{"hidden_size": 256, "norm_place": "pre", "norm_eps": 1e-05, "positions": "learned", "bias": "none", "init": "normal", "init_std_up": 0.0232, "learning_rate": 0.00949, "lr_mult_o": 2.0, "lr_mult_down": 2.0, "lr_head": 0.00729, "schedule": "wsd", "decay_shape": "linear", "max_seq_len": 128}
Each number is 500 + 50 x the weight over its row's rms, rounded and kept within 0 to 999. Layers, rows and columns count from 0. Numbers have three digits each. The size before them is the row's rms in percent of the matrix's.

# layer 2 attention key, 256x256, rms 0.0908, rows 21-63, columns 128-191
089:528472420538468532475545563476524484420552501445547479517510452462599532503427453510458496530473451470524524517512450541521521555564558477542505527516452520500554520475461540506560559581445400
088:459521487491524541501546472474573581468578571474499525592566551565596485582502520477522543409489463451516437365451513502473608486581515484509507553437483504490540497548550604473611453553464433
096:464529488528571451528428514519465460474455500429412448534546499501586489470528523441518489538564547466467459587525478495531533509502486530415494486334540480555432487501481546495490513566519544
096:505616529464431423559504449489566485472511570460472524527558500527527495467549504469548482500510530422529508480533510464537457475489529498467440479519438596513469517559465648417403513520517547
084:484531665543532520495486479443486534539535510553525472519530548464542422469515545441566462483454633522527532516542618512330456437547566531407419447409514463484497409423570509454494488527456545
091:576506515505504460467474494593477538580407415515497549561522566492440501558451513528536499490437530489461451428495568487480459576468465486536582479528522532420563572571447471523533535501510432
088:516530521482596490473464500562484480483463483583541475443463483410536517476488563501446456539487448450573469454555606466472389524494432530442426477493489571534579495427534436474516399505495550
091:479518536443517440489406542440482470420455573499462518449534541397514536499476492483468491494526451476499569482486599501535408515415580519531542562534451529580486389546444523522529557513473608
091:522436521450520495584498467511520550541442499530528512557509498486471484453555483482470570504481542518512455605487539560511574515431391566497519514492437565450456483447522553483509528440505418
095:591448490528472504487483398486540517551416500432498562476470544488466502544471521552481471490557529563552494489530453434507546483526520389624519544576488461452467486517498482438498555529415497
086:553490463439515463413549450558489522471517501563527472539441516509504432465577517595476458527500566505516457553424480507497503532496570472431510477491468498466503464454549482462490515506429516
097:476479414408568631571480560581575551486464591500446535460479510551494509519575493426563527494453489439554496483434489514426502536489487521489438494536514495476457450425655452430517484524463524
091:467555481484559511556584489488472534487559469580490453431531574504532507508481566504533441486578534529453526411494537456369547592585572548455465510461524394455529532448447440478487485473545576
087:494457459521488478413402461393489509484473451518461465587510492567515390485503407490513557485487518433530425494471508498486465509617420495520544443471441424476570583491607512559507553590515548
090:513529471453420529550529516500485416442506502507493533502507491488525517568508453466502466403576511510462457542486516558435570488573507554436517469627482529504496422518440519557481499496416420
093:595549566512489520587544436498478491521507522470447536567580475593541523532471492499514518485530415513540557534472427558577486504527453444549450478528491420515464558548521488454494468523485460
097:455501508489409455476556424510481447415471465460469463500551445550463472548525482386443434489520442537488512455529462470422537486391518529559388473519543512377510509593493478500592468536660579
087:482537566494456387438484459498513486546411440483448482558533450568385558464428476372540416497446538419430446560520485456490525398567518498535462533543535554575519594572410515520522454612403488
086:496548533483409418459567580474419411434420464497496429455496548452475574427411466533547476545509454525556424548449542484508387512433567560474559427526523462533548488588372387510460511495420498
097:559477536579435532479460478514591507481515416562561561517443538518551527489576453414468474540559546488512540499562489574437442466651515522444547510440605471406490474524567483486396556546410574
082:536462506434535497543539436541548440535511521589514471503550563423521477431540480523516423570442534608540481442496443482438445481533452517410404514593516568491497370467493588530420532468450472
093:483483496412528547506489472512549535465575547571434427583502514450504500445525474422542455497457545515545552554453468487424494425467449503421544450537500438561394462474467576539414476505523441
090:461525466448466527567485529535447478555408520532499571500460544561474551373467494562493503508431517554425498552446412562465511529478485514500509372534501505487480547511536555475425466438519440
100:553500492466532591495427430545498373419516597498548478454443501524484523474437520536571414490491446437623508440465453478527539495486685514523473430607497539557476444433461463507488475512476496
082:494543516470590513476487495427567596494501409590508666478539458409471438554538474537495456577489577462565550507417492487527451493469471417535564509499563375558465554507513498462523595491506413
098:523482628582515498502451528527630480539388403559567462504557540522365476523524476444508448591529560590496503518542444471562573440520462500517593475585502426498510478436520491528474526526520534
086:483467486444497508443495438550476499474565480574466446464487511380421496516592474573464491453510545531492536605502474556489460530364399472478519475468467460530449493527588516472404553486435516
094:505500483533431494491550464447429545468497481536525511584494443552513483498600362486506568649525548442550494449429534498446550469501447546518547395510544522557517469559499608532473574473420487
095:455476542561487484565487502478416495511528500476518603559519464579595437459573427522498482595624498389504583467479436518480567507532459557504408446467576503549514541482521584473545541526489592
099:469436556515470454495523416469463524465479503485521525534501409416484426448520552459472556496528599505377434539492430528457448591532548468399463463429434533478472525495494560486450545497529447
093:484495505575457563464428497517577570611476490610493601508503447489499485468590483578457399474464488476533550463421500508528544477540578432545530571561407367475543416575518538374462517552541450
100:464388444460529463545453503534500493548506578557430479491476510403535475531496504465505501464495522574488606563570474513442549428490415373439507549399583434480465470542509556557511520480532479
089:500503494447493488574448518425545522507422407467466535485472418427495468561523444479499511519454468487589541512481448530481430507607580531473494465496463556504459573424534475580505587531456421
087:548440533615433490589470488442418526592465409457550548521490466535589461554539474477545535460533513429487486525528431479437477450642443433580418555449611492503571621468509465420377475510550509
091:557481541485477507546506437450381541493560511477532489375489496513432514507416498577440536476531452451443449575528507487572535517495416511459534521523486492541509510517437421476414504510599435
092:493514453485533461495517429526430568525449561583508362420526444394508550505473414522498562469521592545538468522615456484524529449529464477518455448559514549480482452507548556474544550502513535
094:461500507528590480467350558433525408428533478421587543495494562549503486585479478475535548496539528424469445517568491479503478467605541565600519486466557537512451505528412440550508583535494470
095:492554414516489563391480565541544562437480489529393533495587491599575533614466467533428584596511441549446505399464463434468502445591461440527503518508493426429582512506544490550489532607487561
091:589446479480591469455573469430501497485442535523457507523598540434597466511569518478548533527476395408560532505541504463529481517507472488481451669413390492507455507563434496545473515509506630
094:418468481485586583589573461514583510487523573512390459495537547566501445434514484450481493495567480513494487569566412539486554514449523552441453518444495502498506454458488439492605497481577516
084:421485508576547506519526516483506531497479557484512524605504548485533472456476562509567596470486466575538551439464497450519489459539488504557505536372523495451508444526487528516525508526508483
088:508462515618454513551458453414471474534453526508456605522413510550529474446567543436473553546599408569538446462421475430528500516493449501512485495444534452455523455528522523434524556475577520
084:416560516416569486517549538404524496485503537551476550491507581522437503477442595542606554524497380510548540535505494502535548503546450465552451478503461468556528543525457518440523485487423560